From a checkpoint of a small transformer trained on Wikipedia: vocabulary 8192, LayerNorm before each block.
Each number is 50 + 12 x the weight over its row's rms, rounded and kept within 0 to 99. Layers, rows and columns count from 0. The size before them is the row's rms in percent of the matrix's.

# layer 10 MLP down (transposed), 512x128, rms 0.237, rows 82-136, columns 64-127
102:64 54 63 67 62 37 39 47 62 59 63 53 48 33 39 72 33 27 45 36 58 28 36 51 55 44 41 45 54 63 27 59 53 43 59 59 45 31 58 57 48 60 44 29 56 51 44 48 46 40 45 42 53 81 57 42 54 66 38 51 41 42 26 48
091:36 56 56 31 43 50 59 39 74 51 47 57 33 65 52 35 53 60 62 50 61 47 40 42 41 47 60 37 42 48 64 49 73 50 42 65 44 54 38 40 61 40 51 48 72 66 65 31 55 67 42 59 47 53 53 44 49 26 51 24 47 63 57 51
085:30 31 34 58 65 69 50 65 47 67 49 47 61 32 63 70 50 77 46 69 41 58 59 51 52 65 67 30 54 51 55 45 55 37 46 43 48 46 57 43 50 51 61 54 70 58 19 59 50 58 45 63 51 50 55 66 41 30 49 56 50 51 28 61
104:34 45 46 52 58 44 58 57 64 45 38 13 40 37 55 69 55 60 80 40 46 30 52 44 53 44 73 39 49 26 51 57 55 59 55 56 64 52 47 68 70 49 41 43 72 51 49 92 48 51 65 39 46 45 51 48 46 55 52 49 45 55 53 62
098:52 67 46 54 60 53 71 55 35 67 46 51 71 43 60 31 46 68 47 56 50 41 56 45 53 30 59 38 55 56 42 76 49 49 53 44 44 63 45 54 51 54 49 44 59 39 33 42 54 38 54 47 66 42 45 46 59 28 50 47 36 43 60 47
100:48 50 59 46 69 44 60 47 63 42 71 65 49 56 49 65 45 60 71 82 64 49 33 37 57 43 61 49 32 63 57 40 43 43 50 66 30 49 51 39 43 55 39 69 64 38 43 61 47 59 31 25 54 53 47 54 45 64 40 54 47 66 49 76
106:44 73 65 31 61 43 46 40 55 58 59 44 56 43 58 59 46 46 62 49 76 29 70 52 57 47 44 45 38 54 39 50 75 53 54 48 68 62 46 64 50 66 46 47 47 60 43 66 36 56 27 55 68 51 59 42 50 40 37 65 32 50 42 73
102:43 65 53 55 58 54 76 48 46 79 46 42 70 61 41 65 49 40 38 55 38 53 59 42 47 48 39 41 52 66 33 62 49 52 70 50 27 75 71 41 61 52 56 53 50 33 26 54 34 30 59 61 55 52 51 60 54 48 56 52 67 56 50 51
104:48 52 63 35 56 47 62 59 48 41 62 51 42 32 50 75 48 51 62 39 48 23 47 54 52 42 58 74 49 47 58 38 17 48 42 54 54 66 48 55 39 38 45 57 64 68 43 34 49 59 48 62 53 20 30 49 59 46 29 42 55 26 40 42
110:46 56 44 62 48 46 36 53 42 68 60 61 63 56 30 42 44 59 59 67 58 45 57 28 70 48 60 61 57 64 66 47 54 52 53 24 54 39 32 69 54 68 58 50 51 33 46 44 72 71 43 60 54 62 37 55 30 58 45 50 40 63 56 45
096:30 73 35 56 48 56 36 39 59 56 48 55 50 67 55 55 39 39 54 56 30 63 42 66 44 38 50 46 52 28 49 37 48 68 31 50 37 56 62 57 47 45 75 68 54 47 45 49 43 51 56 42 43 51 27 37 32 48 39 48 38 52 65 55
107:44 41 67 73 63 61 56 50 53 58 66 45 51 64 63 53 50 58 30 54 44 41 84 41 46 70 42 50 36 56 67 41 40 72 55 47 46 47 33 46 48 31 48 54 48 50 37 49 52 53 55 37 58 54 37 45 21 47 59 32 36 56 41 66
085:67 48 57 61 45 66 74 36 35 54 58 45 44 46 41 68 59 40 60 31 36 58 55 50 49 48 56 54 47 66 53 55 61 55 67 40 36 67 57 52 56 31 32 45 62 38 45 48 53 24 56 34 43 44 50 49 41 67 60 53 33 47 56 50
115:44 61 65 53 42 63 35 35 35 56 52 56 38 37 60 59 57 51 36 42 60 50 47 47 49 57 61 58 69 34 35 40 71 35 63 68 24 72 60 57 61 46 39 38 67 48 73 36 45 44 50 47 56 47 48 30 50 46 49 78 44 39 51 46
093:34 57 56 65 60 71 43 61 47 58 39 48 72 45 49 56 36 39 38 50 50 37 61 34 46 47 43 69 48 66 52 55 48 37 47 55 47 66 39 64 48 45 45 47 61 79 46 66 59 49 42 35 60 45 48 69 50 48 49 58 30 63 43 63
096:72 61 56 62 65 43 56 60 53 40 34 50 60 54 55 51 39 36 52 30 42 52 54 46 48 58 85 30 61 60 40 45 26 78 56 39 51 40 35 60 64 43 33 30 62 59 52 43 27 46 29 63 43 45 49 45 28 43 46 48 35 34 32 68
112:54 37 47 40 49 52 47 59 45 64 46 45 51 61 53 69 33 47 76 43 47 54 50 53 75 32 31 45 59 54 52 55 32 61 35 58 63 71 60 55 35 41 50 37 73 35 42 62 58 27 69 63 55 63 72 46 56 57 62 39 41 33 32 55
092:47 42 67 70 49 50 45 50 56 22 48 37 57 37 54 29 52 64 37 45 23 54 47 71 49 30 46 56 61 62 52 32 51 57 43 71 66 46 56 69 44 37 45 35 48 45 30 86 57 34 58 45 48 41 73 50 36 59 56 44 48 61 46 39
099:66 33 37 39 59 45 69 57 64 62 36 49 39 44 48 59 62 61 46 65 34 59 46 44 53 56 47 53 63 56 71 64 46 41 49 62 47 68 33 39 48 43 58 55 43 51 49 57 45 35 53 55 42 51 45 49 62 49 39 43 26 33 49 38
097:54 46 46 73 50 66 63 59 53 56 51 28 53 64 56 40 65 56 49 32 25 39 67 53 44 40 46 49 48 55 60 39 42 75 44 30 73 59 35 55 43 31 47 41 43 48 48 66 39 33 51 57 61 47 46 40 54 45 60 56 48 57 40 37
089:36 68 54 61 50 55 59 42 40 44 73 56 42 49 41 32 63 73 29 57 44 72 45 48 43 32 20 53 72 58 34 34 44 46 52 40 48 27 41 33 46 41 50 43 38 45 60 47 69 44 38 52 46 55 46 28 58 49 84 72 74 53 60 43
114:65 42 41 54 46 51 46 44 65 61 55 62 59 43 74 24 42 55 51 47 54 67 54 51 58 58 39 64 40 43 75 68 37 60 58 35 55 57 43 66 48 66 47 40 47 46 43 36 74 65 53 58 37 45 61 53 39 43 48 58 37 64 44 52
111:61 61 57 67 35 37 57 64 33 41 60 43 60 29 37 28 61 51 37 50 59 25 54 57 40 52 46 64 55 46 40 35 41 18 59 44 51 64 66 46 42 47 53 39 45 57 64 47 43 47 61 72 51 58 57 54 53 41 47 60 51 39 42 34
099:59 47 56 51 44 65 33 51 41 50 72 47 52 51 54 37 82 56 56 64 48 22 53 42 58 66 59 64 54 61 58 51 99 34 58 42 40 79 52 59 53 54 49 66 53 57 49 43 62 49 48 52 41 59 47 64 41 55 41 63 56 44 49 57
104:53 51 66 50 52 63 56 74 47 39 49 57 60 60 38 55 56 39 57 50 71 19 49 45 48 34 46 54 31 39 53 36 25 38 29 42 42 57 51 43 51 27 38 34 36 46 30 50 33 75 33 57 51 59 64 38 48 41 67 54 53 60 56 35
113:30 44 62 35 59 45 43 37 64 63 31 55 36 45 71 39 56 54 46 36 53 41 37 63 43 38 61 29 56 59 53 51 52 43 55 59 48 43 53 54 76 60 62 41 42 20 30 59 61 69 42 63 44 46 60 54 43 15 54 45 41 57 33 40
089:53 55 39 51 60 32 62 52 55 68 45 74 74 65 57 42 49 54 53 53 50 29 51 29 54 61 43 39 46 43 48 40 54 60 57 44 60 31 49 61 59 31 43 41 67 58 65 63 58 60 45 74 69 70 46 34 40 53 55 56 46 36 55 32
105:39 45 51 63 49 58 55 70 61 44 48 45 55 54 59 57 57 38 60 39 80 37 63 55 69 47 67 60 42 55 55 49 66 13 46 57 32 49 45 60 65 60 46 41 55 35 56 62 53 27 65 37 49 44 57 46 41 41 32 29 64 46 50 60
092:51 22 62 55 48 43 48 52 45 61 46 45 68 58 46 56 55 47 62 31 40 21 52 46 54 44 70 42 56 49 27 37 53 44 31 36 43 59 46 60 18 52 51 64 64 42 42 59 56 43 82 61 41 16 53 67 49 50 27 35 71 63 34 46
108:43 29 45 44 56 57 56 72 58 58 46 34 47 67 45 47 49 41 46 33 58 73 61 52 43 46 42 52 68 24 40 47 59 27 66 73 73 51 35 50 55 64 64 50 42 45 48 48 55 76 60 40 38 26 55 44 47 45 45 31 47 66 35 71
097:45 62 83 60 55 49 56 73 43 45 56 36 23 62 40 30 41 36 49 33 55 45 58 51 43 46 47 45 66 45 78 51 58 36 69 26 67 47 47 49 42 53 61 43 42 47 47 73 50 62 58 51 51 29 44 37 54 44 46 40 39 53 58 30
110:42 54 40 56 53 43 38 51 54 40 38 63 52 48 65 60 55 41 38 66 36 27 55 51 47 60 68 53 44 56 62 44 33 46 65 51 58 61 63 38 30 57 40 39 53 48 49 50 50 41 68 48 59 47 46 47 59 41 46 55 61 39 53 64
099:43 42 59 61 53 43 56 52 49 63 54 53 44 26 62 52 55 60 43 43 42 61 39 59 62 65 76 55 63 71 30 33 74 66 65 67 48 39 42 55 51 48 31 47 31 65 71 32 59 33 50 27 54 44 35 58 61 49 51 41 50 84 33 57
104:40 30 48 56 56 66 52 52 33 53 41 35 39 32 69 44 33 54 37 23 31 39 56 54 49 43 43 49 31 61 80 49 36 37 53 59 58 61 35 55 71 67 38 59 54 57 60 43 69 38 46 60 48 40 40 37 62 44 66 57 66 56 58 46
108:44 29 43 68 58 55 54 50 56 39 69 56 26 46 49 43 53 56 49 65 34 51 49 54 61 44 41 56 54 47 74 46 72 52 37 57 41 53 21 50 62 55 41 35 24 61 63 58 59 58 70 71 49 56 51 29 31 55 58 41 41 56 72 41
093:58 44 70 53 43 37 45 50 37 37 47 68 56 55 54 50 60 45 64 44 55 40 44 57 55 53 69 30 39 38 48 56 57 53 71 41 40 52 59 60 56 50 46 55 46 61 69 48 34 43 52 67 66 47 32 44 68 58 61 41 34 47 65 45
098:33 49 45 34 39 65 46 60 56 44 56 50 60 55 32 70 43 40 56 46 54 33 39 49 39 75 69 44 41 58 34 57 45 65 73 40 46 45 40 57 41 59 67 41 48 59 41 52 52 35 46 74 67 65 33 65 35 38 59 54 53 53 66 45
105:44 66 47 31 46 58 59 32 52 85 55 40 44 39 56 61 58 43 70 28 62 69 48 41 71 65 66 51 49 56 44 42 64 38 31 37 59 38 53 57 32 45 70 48 37 45 60 60 51 61 65 49 38 38 39 61 73 30 35 60 63 29 71 46
095:37 42 52 50 34 52 62 36 59 38 37 29 51 25 29 46 54 68 46 63 49 48 29 61 52 45 52 57 57 82 52 58 55 48 42 49 32 30 52 57 46 58 56 39 46 46 55 51 32 32 60 57 30 49 44 60 39 53 49 39 59 70 78 70
090:54 42 40 46 36 42 78 57 48 41 44 63 48 55 35 63 55 67 44 44 53 67 61 59 42 43 34 55 62 26 34 48 56 37 42 36 62 50 44 36 54 65 50 33 57 51 72 60 74 46 35 43 55 60 49 57 48 52 59 47 64 82 54 58
091:46 71 64 67 34 60 72 39 47 71 27 28 42 67 52 47 46 45 32 28 51 54 48 63 37 73 59 42 75 54 43 40 48 43 53 38 37 70 50 53 35 54 58 34 59 41 45 58 47 52 51 41 30 53 42 44 46 53 62 45 48 57 41 50
106:54 48 53 64 60 44 64 45 56 68 29 47 41 48 80 33 43 52 35 55 40 53 50 58 52 49 39 53 56 78 54 62 40 35 43 42 49 46 67 61 43 39 31 44 29 61 30 49 72 66 68 53 53 37 45 46 62 44 62 47 48 70 69 49
107:53 41 80 66 55 70 55 45 72 54 61 35 51 56 37 47 36 54 32 44 48 60 51 72 48 55 35 43 37 48 48 51 65 46 75 37 57 68 09 58 46 64 49 24 56 33 45 35 58 56 34 57 61 51 55 48 57 48 62 44 43 50 31 75
110:56 43 57 39 49 60 42 49 60 47 43 62 55 43 48 70 49 39 46 33 26 64 51 48 59 29 29 47 43 31 46 56 69 44 63 60 65 55 26 45 34 54 16 48 52 42 61 58 46 52 79 49 32 70 47 53 59 78 52 38 49 48 44 38
116:74 34 31 52 54 61 53 81 40 61 55 57 57 56 53 48 49 66 57 43 60 55 54 41 61 38 43 47 62 40 49 43 73 45 48 59 54 32 43 76 66 50 62 64 34 52 45 52 49 58 30 41 56 42 53 60 59 46 67 68 46 45 36 52
104:59 56 83 49 63 73 26 58 49 68 47 56 48 32 64 65 52 29 70 40 40 62 28 43 51 58 61 53 47 46 38 39 52 47 56 40 47 58 63 40 71 63 59 41 47 47 44 61 37 58 52 45 59 65 46 44 61 39 38 63 63 40 57 45
097:50 77 39 35 51 50 57 56 42 36 64 37 63 62 51 50 51 39 51 43 34 39 49 58 31 44 41 54 57 53 25 28 47 54 48 52 50 58 63 51 57 42 47 16 57 61 66 45 70 46 43 35 61 69 50 34 42 64 44 39 32 54 65 44
099:50 59 18 61 75 35 62 38 33 55 46 45 52 45 30 32 58 65 59 55 45 54 54 41 31 49 47 63 65 54 61 62 38 45 53 35 39 47 32 71 51 31 47 67 53 65 65 44 52 59 49 42 38 61 40 34 56 53 42 44 46 44 44 54
090:58 43 44 46 65 29 42 54 47 51 27 64 43 45 76 49 48 50 63 42 31 38 55 37 54 51 55 64 37 55 55 66 66 62 41 48 58 47 68 26 44 57 34 30 44 59 23 67 30 61 44 54 63 43 68 66 43 56 43 44 58 47 35 36
106:33 55 88 66 52 43 58 37 55 53 49 46 50 58 58 45 72 27 45 51 62 49 56 52 42 64 35 62 38 53 38 43 36 40 42 41 50 43 28 39 43 55 49 63 49 30 47 32 51 58 66 42 56 52 60 62 44 65 71 59 38 42 43 67
110:53 53 70 49 33 56 43 59 48 38 65 62 58 54 40 55 49 47 05 61 35 62 47 55 39 58 28 43 36 44 41 50 41 24 63 59 39 69 37 44 60 43 49 51 57 28 39 28 32 37 44 26 65 36 55 46 32 44 67 47 54 52 49 43
096:50 52 50 59 46 62 64 53 27 51 78 51 50 71 19 42 57 38 38 45 52 67 38 58 56 60 58 63 59 40 51 56 13 63 31 46 54 42 49 48 31 52 38 42 36 61 49 58 45 61 52 68 61 55 57 51 52 28 36 50 58 30 65 55
093:49 55 29 44 51 70 44 37 51 65 49 68 40 50 48 48 00 52 62 66 47 38 35 62 54 38 67 32 51 65 46 29 47 57 49 33 45 58 66 46 34 52 50 74 49 57 44 61 58 61 64 34 49 57 37 68 36 53 68 63 41 43 53 39
101:61 39 33 66 57 27 57 46 46 43 56 58 43 33 34 62 33 54 56 59 46 59 56 36 42 66 63 55 36 54 45 50 42 63 47 50 49 43 43 41 60 38 20 53 47 62 28 46 43 28 27 39 51 43 40 59 38 50 69 54 48 47 47 55
093:57 42 41 51 36 33 53 41 53 53 30 40 42 51 47 50 59 78 31 31 49 43 29 43 32 15 60 51 31 36 80 46 39 61 42 58 48 53 53 67 23 55 40 69 52 48 41 42 38 53 71 33 64 46 56 62 33 63 40 48 48 38 58 43
# layer 10 MLP up, 512x128, rms 0.212, rows 83-136, columns 64-127
101:46 64 36 50 32 45 54 45 55 43 65 39 47 36 62 60 61 70 78 58 39 41 45 39 47 47 57 63 58 34 53 53 50 60 45 60 17 69 56 58 39 63 25 44 51 47 48 39 38 31 62 46 43 51 62 35 32 72 63 62 38 39 35 69
098:44 64 56 62 35 40 33 38 66 40 43 73 63 51 60 42 61 56 48 25 38 74 48 60 38 42 37 45 49 50 71 71 43 41 40 62 56 58 57 38 40 59 44 42 74 53 56 51 65 56 33 56 65 45 49 40 54 54 59 58 30 54 54 43
097:65 31 53 45 57 52 41 44 44 66 66 62 40 39 50 59 46 54 58 43 41 44 49 58 36 55 60 46 60 52 50 52 58 34 38 46 39 59 47 48 24 72 55 53 48 53 46 62 46 56 42 56 63 40 32 84 34 70 55 60 63 35 51 43
097:74 46 48 54 55 50 42 32 65 64 73 76 32 52 61 46 46 29 52 52 55 57 58 29 44 55 58 40 63 42 58 66 50 42 78 44 52 68 52 55 54 61 42 55 57 54 50 38 63 68 38 62 41 84 65 56 52 28 29 50 65 32 42 50
096:44 46 41 62 37 46 42 42 26 46 71 36 49 43 51 80 54 51 68 39 43 30 44 37 47 72 45 47 54 47 53 64 74 34 40 40 60 46 38 53 43 54 38 49 50 55 59 54 44 39 70 47 63 40 89 54 53 49 49 67 72 59 60 54
099:39 41 30 51 25 39 67 67 52 39 44 49 43 51 41 43 62 66 59 57 42 51 40 48 42 37 66 40 66 44 48 46 43 42 46 42 76 38 47 54 31 48 43 54 40 39 46 32 43 43 81 44 24 40 47 47 52 60 71 14 46 47 57 32
091:59 50 42 45 38 36 40 38 57 59 43 76 54 38 73 38 50 47 58 42 69 55 54 48 47 52 49 50 29 71 51 29 57 60 55 28 50 53 47 60 42 47 30 57 45 59 59 44 62 51 58 49 30 40 61 74 59 57 32 48 51 57 29 44
098:23 24 35 39 26 47 56 62 48 50 54 39 29 56 51 78 58 59 35 62 60 30 72 58 55 35 35 42 73 58 53 42 33 69 55 40 53 61 62 51 54 51 44 71 32 59 31 37 73 43 46 62 49 61 63 54 51 47 39 35 31 79 54 26
101:55 61 52 75 34 53 53 65 59 54 49 52 59 23 71 44 47 61 46 56 40 39 44 60 48 57 40 35 50 42 46 61 51 44 73 29 35 48 56 53 48 65 60 47 47 46 60 57 50 39 43 37 47 71 39 42 39 36 45 50 65 53 54 62
102:44 40 43 49 39 53 34 55 48 69 63 29 53 45 60 60 43 42 43 45 53 70 78 36 43 29 58 51 57 38 50 65 58 43 37 41 45 75 60 46 55 52 38 70 66 53 57 42 38 39 52 58 36 60 65 53 47 43 42 54 66 46 67 57
108:48 40 38 25 71 52 49 48 40 45 34 49 52 36 57 72 50 41 47 38 52 52 34 48 50 46 47 54 54 40 59 37 41 69 25 57 75 35 33 61 47 48 45 26 42 55 57 45 50 56 45 48 39 67 44 69 32 52 61 62 64 57 64 61
096:46 36 41 57 35 46 15 60 56 56 58 67 23 72 46 52 62 36 60 71 42 49 59 45 61 54 39 51 61 61 61 37 47 31 65 74 54 26 55 65 62 34 56 64 49 65 58 68 63 58 34 43 55 55 58 46 31 52 36 62 41 64 40 42
117:53 59 60 53 30 70 53 44 39 36 34 45 51 62 55 65 68 46 26 30 60 41 46 33 51 69 58 56 46 50 32 46 57 52 47 60 45 54 59 54 57 38 60 39 47 35 53 56 57 39 42 34 47 53 40 41 33 60 43 78 68 24 75 51
092:36 56 53 59 43 68 51 29 21 34 42 34 63 63 66 14 51 54 61 28 26 69 41 45 53 58 46 58 55 46 52 69 46 47 61 51 51 54 43 63 47 66 41 49 49 39 54 45 24 60 54 61 63 45 35 65 48 55 26 60 56 50 59 36
096:46 50 44 79 51 77 38 41 43 34 45 51 71 52 56 64 56 55 46 39 46 53 59 59 47 69 45 79 71 63 40 61 50 52 47 42 60 56 23 49 50 37 46 62 34 22 47 51 58 49 48 49 47 50 28 65 44 54 51 59 54 43 35 50
100:60 46 42 37 46 49 52 30 36 43 41 58 34 60 46 40 70 48 23 59 40 48 37 40 63 24 40 66 47 47 39 39 57 49 48 51 58 56 59 53 38 50 53 71 50 58 56 50 59 65 50 55 35 50 56 69 58 68 55 57 37 68 37 65
095:53 53 52 28 61 55 55 34 39 42 43 50 35 43 40 55 58 46 73 39 48 60 34 54 67 56 37 77 43 62 29 81 63 41 52 37 62 60 40 57 52 49 49 60 51 41 64 21 26 51 30 43 52 56 27 40 49 61 68 48 55 58 61 59
100:46 50 21 55 39 58 68 40 49 52 26 55 52 38 73 45 43 62 44 57 34 53 58 57 64 51 48 47 40 42 45 47 58 34 62 57 55 37 39 68 76 57 70 48 27 54 61 46 67 42 35 35 52 33 43 42 52 60 45 54 67 31 62 43
098:35 20 45 57 39 40 59 43 67 56 42 37 64 30 71 58 61 59 71 38 53 63 64 57 55 40 46 54 57 45 45 56 43 43 49 61 44 52 41 40 49 71 70 60 73 67 48 66 49 61 49 63 60 65 56 58 49 52 34 48 51 39 51 62
088:58 44 53 40 34 37 55 47 52 59 39 53 59 40 39 58 81 33 76 42 37 76 52 59 71 60 61 38 35 57 17 63 57 52 44 66 58 55 56 79 32 70 56 62 61 58 52 63 49 59 43 51 48 51 52 60 57 39 45 44 49 52 37 69
105:53 58 43 52 44 42 57 60 51 67 54 71 60 63 47 58 39 61 41 47 49 57 56 41 34 40 43 30 54 51 50 63 50 48 60 31 34 60 45 56 44 45 47 59 49 60 55 34 49 64 59 54 48 66 68 45 47 49 49 39 59 65 45 57
106:27 62 39 55 48 38 39 52 39 62 53 30 64 15 65 62 53 50 28 56 34 50 48 78 52 48 64 48 48 56 68 76 46 59 45 59 55 48 37 80 56 59 42 46 44 52 45 62 31 59 68 24 49 53 45 73 52 61 39 60 59 56 43 47
105:50 61 41 64 51 47 48 60 46 66 61 40 27 57 52 47 55 52 50 54 43 37 60 64 35 52 34 46 54 51 38 54 94 57 32 42 64 40 41 59 41 36 49 62 46 59 42 30 40 45 74 30 51 41 67 55 26 42 43 39 39 53 42 69
105:41 38 41 17 51 64 62 58 46 56 33 58 52 62 74 50 64 64 39 58 36 47 52 47 30 55 38 50 75 45 42 74 47 55 26 54 29 50 73 46 58 44 54 63 49 43 49 44 76 71 50 60 53 42 43 80 60 54 43 46 69 52 64 35
094:47 41 41 49 36 37 44 47 34 38 46 46 39 53 40 64 61 64 37 61 64 58 57 43 41 32 35 56 66 55 48 68 46 56 44 60 65 46 44 32 68 38 36 42 53 49 59 48 45 43 56 41 28 49 63 24 30 52 43 25 61 53 39 45
092:55 46 51 46 25 58 67 49 57 37 53 36 32 49 51 46 60 29 44 41 41 61 65 41 21 54 55 60 45 41 22 50 72 45 60 62 43 35 57 48 46 38 63 41 51 53 48 55 37 56 54 56 45 64 63 59 51 46 34 19 46 42 31 50
101:76 71 46 41 49 51 54 37 52 40 59 45 51 44 47 54 69 40 49 43 51 37 43 33 46 54 25 47 48 48 28 75 51 57 70 61 46 50 54 48 70 51 44 38 51 46 56 47 51 58 65 40 43 56 57 48 42 31 61 62 54 47 60 30
111:64 54 55 29 42 35 57 36 39 57 62 55 55 45 44 51 47 56 49 33 66 46 17 48 58 48 41 28 42 59 22 43 57 34 64 58 55 33 69 44 59 65 41 63 42 46 40 53 55 57 46 49 36 55 48 69 57 47 36 35 39 36 60 26
098:56 23 43 46 37 66 72 63 51 61 42 34 56 43 54 40 64 61 31 42 51 46 67 34 33 66 47 37 42 37 49 58 56 41 58 53 57 47 44 37 58 73 53 57 30 38 50 31 52 63 63 39 51 45 69 33 34 35 39 51 66 17 62 57
091:37 33 42 52 43 28 41 52 48 58 50 50 45 46 51 48 56 60 50 51 48 58 32 52 45 65 56 68 30 53 39 52 58 57 35 72 35 52 35 52 24 33 49 62 53 77 43 42 48 37 43 62 56 29 56 67 69 83 54 61 38 37 67 76
104:44 49 50 55 54 41 45 51 50 43 30 43 59 48 47 62 50 60 40 52 35 56 43 54 42 44 45 42 47 57 58 60 44 35 58 65 56 44 53 68 40 50 55 49 46 37 65 42 44 68 53 22 34 61 82 69 41 66 34 56 61 35 36 54
100:48 37 45 39 34 78 46 31 29 36 49 45 45 50 43 33 45 44 30 58 46 31 44 60 43 47 55 57 46 56 63 60 48 63 60 42 44 52 22 40 52 45 50 61 55 50 78 26 53 57 61 55 54 65 51 68 64 77 46 64 49 53 74 53
098:58 35 29 47 51 54 43 49 61 45 58 84 33 44 59 42 57 46 47 49 38 62 41 75 47 59 71 52 37 59 53 38 47 40 47 48 84 48 64 47 47 56 58 61 51 45 58 46 58 56 62 36 41 41 45 51 46 46 40 53 69 33 60 48
094:49 57 34 45 58 49 22 51 75 42 35 40 57 41 47 66 38 56 55 37 61 47 71 43 35 48 62 71 48 43 53 47 38 35 70 36 42 40 59 48 68 45 59 75 60 45 38 79 47 50 26 43 75 56 40 73 54 19 37 54 64 44 47 35
099:48 61 35 54 35 57 37 38 61 42 62 09 60 47 69 59 66 64 55 48 39 59 49 66 64 52 44 60 59 50 48 54 70 54 30 44 50 42 51 31 42 48 54 35 50 60 50 36 49 50 44 42 48 47 59 52 72 58 41 51 59 63 68 40
098:54 26 40 60 66 67 66 37 28 32 64 48 23 42 57 79 27 72 57 54 59 44 52 37 67 33 47 64 63 23 32 43 47 42 47 52 53 50 37 47 34 45 27 53 50 57 31 52 56 53 54 43 53 56 62 44 42 67 51 46 52 53 36 51
102:43 30 51 40 44 21 45 47 51 40 47 38 26 36 65 55 65 39 35 48 57 52 41 52 42 32 64 36 62 43 61 47 40 53 63 75 63 26 51 45 62 51 46 52 66 71 67 59 62 48 55 44 41 58 45 43 31 30 52 41 41 37 68 62
091:49 42 63 32 58 62 40 66 37 55 58 55 40 83 68 56 56 34 73 41 55 56 62 42 55 48 50 30 23 54 52 42 65 61 55 48 49 59 46 59 69 41 30 50 59 36 39 44 45 52 70 54 79 49 55 60 55 69 48 66 44 52 49 36
092:41 70 53 45 45 71 45 36 57 33 52 46 39 36 65 51 52 44 58 56 34 56 52 54 46 59 41 44 47 75 50 55 52 52 45 61 40 43 55 61 54 48 22 47 77 47 50 46 50 66 54 71 57 33 66 46 57 49 64 58 56 28 40 59
106:40 74 33 21 46 44 64 67 58 32 61 39 52 47 57 55 44 54 88 36 51 43 48 48 49 68 61 43 46 48 38 52 58 54 42 46 48 47 42 47 58 29 42 50 20 59 59 41 32 44 57 45 39 56 46 40 55 46 23 64 66 47 79 48
102:59 51 56 74 63 60 60 72 52 54 74 45 45 37 34 64 42 55 61 35 50 43 53 57 61 68 40 48 47 64 37 38 45 50 24 46 75 52 41 63 44 50 73 38 58 53 30 33 28 27 33 44 24 55 47 33 36 43 43 36 60 44 49 62
102:32 66 68 57 39 37 45 54 42 52 62 42 68 44 53 37 62 39 62 63 48 46 68 48 43 56 44 46 66 35 50 63 56 50 33 45 49 64 48 52 52 54 43 52 40 66 54 51 63 44 49 40 27 40 62 83 43 57 49 76 57 33 27 40
109:53 59 45 46 47 31 51 65 46 40 37 61 24 52 41 32 40 68 75 42 33 36 43 54 47 27 49 52 35 27 59 73 50 52 55 54 38 73 51 62 52 62 47 66 52 60 42 43 64 58 53 60 23 44 50 40 48 37 52 65 45 54 29 52
110:53 59 36 44 64 37 56 62 62 78 55 56 50 53 64 37 48 54 66 59 61 35 60 44 30 47 64 45 62 40 47 19 46 58 55 49 52 24 47 45 54 53 57 63 31 40 66 43 61 67 34 45 54 32 58 64 45 59 51 60 69 36 57 57
090:62 47 45 67 40 59 44 41 42 50 69 57 42 50 54 39 60 65 50 68 37 69 45 37 38 70 41 90 28 37 45 46 61 50 66 44 60 50 40 38 22 55 61 68 41 43 53 47 37 60 33 52 54 50 55 57 54 59 34 63 57 29 41 57
096:32 42 52 50 50 44 55 38 55 58 37 32 52 42 56 46 55 50 52 56 41 51 42 38 51 51 53 59 27 57 61 47 42 44 39 61 52 42 39 54 84 54 54 47 54 52 77 62 53 37 53 60 21 41 78 56 58 36 42 32 71 55 24 44
105:47 58 63 32 48 33 30 50 58 49 63 60 27 41 44 57 62 51 48 41 48 47 59 25 55 65 60 52 38 55 68 37 67 59 38 60 43 52 45 65 50 66 46 57 55 42 38 50 61 39 49 36 38 30 70 38 53 51 49 54 75 55 40 54
108:35 57 50 56 62 37 73 47 47 40 56 60 42 41 60 54 51 58 39 43 44 55 46 49 33 70 39 44 39 49 57 64 52 51 48 60 39 28 62 57 60 46 56 74 70 23 51 53 46 52 35 32 31 52 49 45 44 47 48 44 61 51 51 48
109:29 49 64 64 30 57 35 51 38 45 56 51 61 40 54 48 40 49 55 80 37 30 73 48 63 73 44 42 67 54 61 65 38 65 46 43 65 65 72 34 47 42 33 65 67 54 37 71 44 52 36 37 37 33 56 41 51 54 35 56 51 68 48 49
105:56 51 37 42 49 37 48 36 48 74 45 43 36 45 53 68 57 47 96 46 47 61 53 42 58 62 40 54 44 75 54 42 54 72 43 30 69 24 39 64 35 50 55 40 31 65 55 63 56 65 46 52 43 60 33 45 51 43 38 32 43 49 48 63
100:52 60 46 56 44 48 32 68 53 52 41 47 55 35 54 58 28 52 52 59 52 63 55 60 73 46 49 62 44 54 51 40 35 27 36 71 61 44 65 67 66 73 72 47 67 69 39 52 54 50 56 36 48 48 48 44 44 56 81 59 47 47 19 38
100:40 52 60 49 17 50 35 46 57 69 58 50 40 35 52 46 05 50 61 57 53 53 48 36 40 66 65 38 40 53 50 49 59 42 54 68 43 62 39 58 63 55 32 53 65 75 57 40 33 68 34 53 42 50 59 64 51 42 60 47 64 43 57 43
101:42 36 54 47 55 21 54 44 59 54 36 51 47 46 57 46 46 50 48 46 38 40 62 34 55 39 74 50 81 52 57 67 40 55 60 40 43 58 61 59 59 59 55 66 48 68 54 31 75 70 62 39 53 42 61 47 40 37 44 40 51 48 58 53
104:71 58 34 22 52 39 46 52 53 56 56 65 58 60 40 46 51 58 54 56 39 64 58 60 44 65 44 46 60 54 72 53 62 55 73 59 72 33 30 41 49 67 54 69 60 49 53 43 53 55 22 31 71 40 69 51 46 52 51 52 55 34 39 57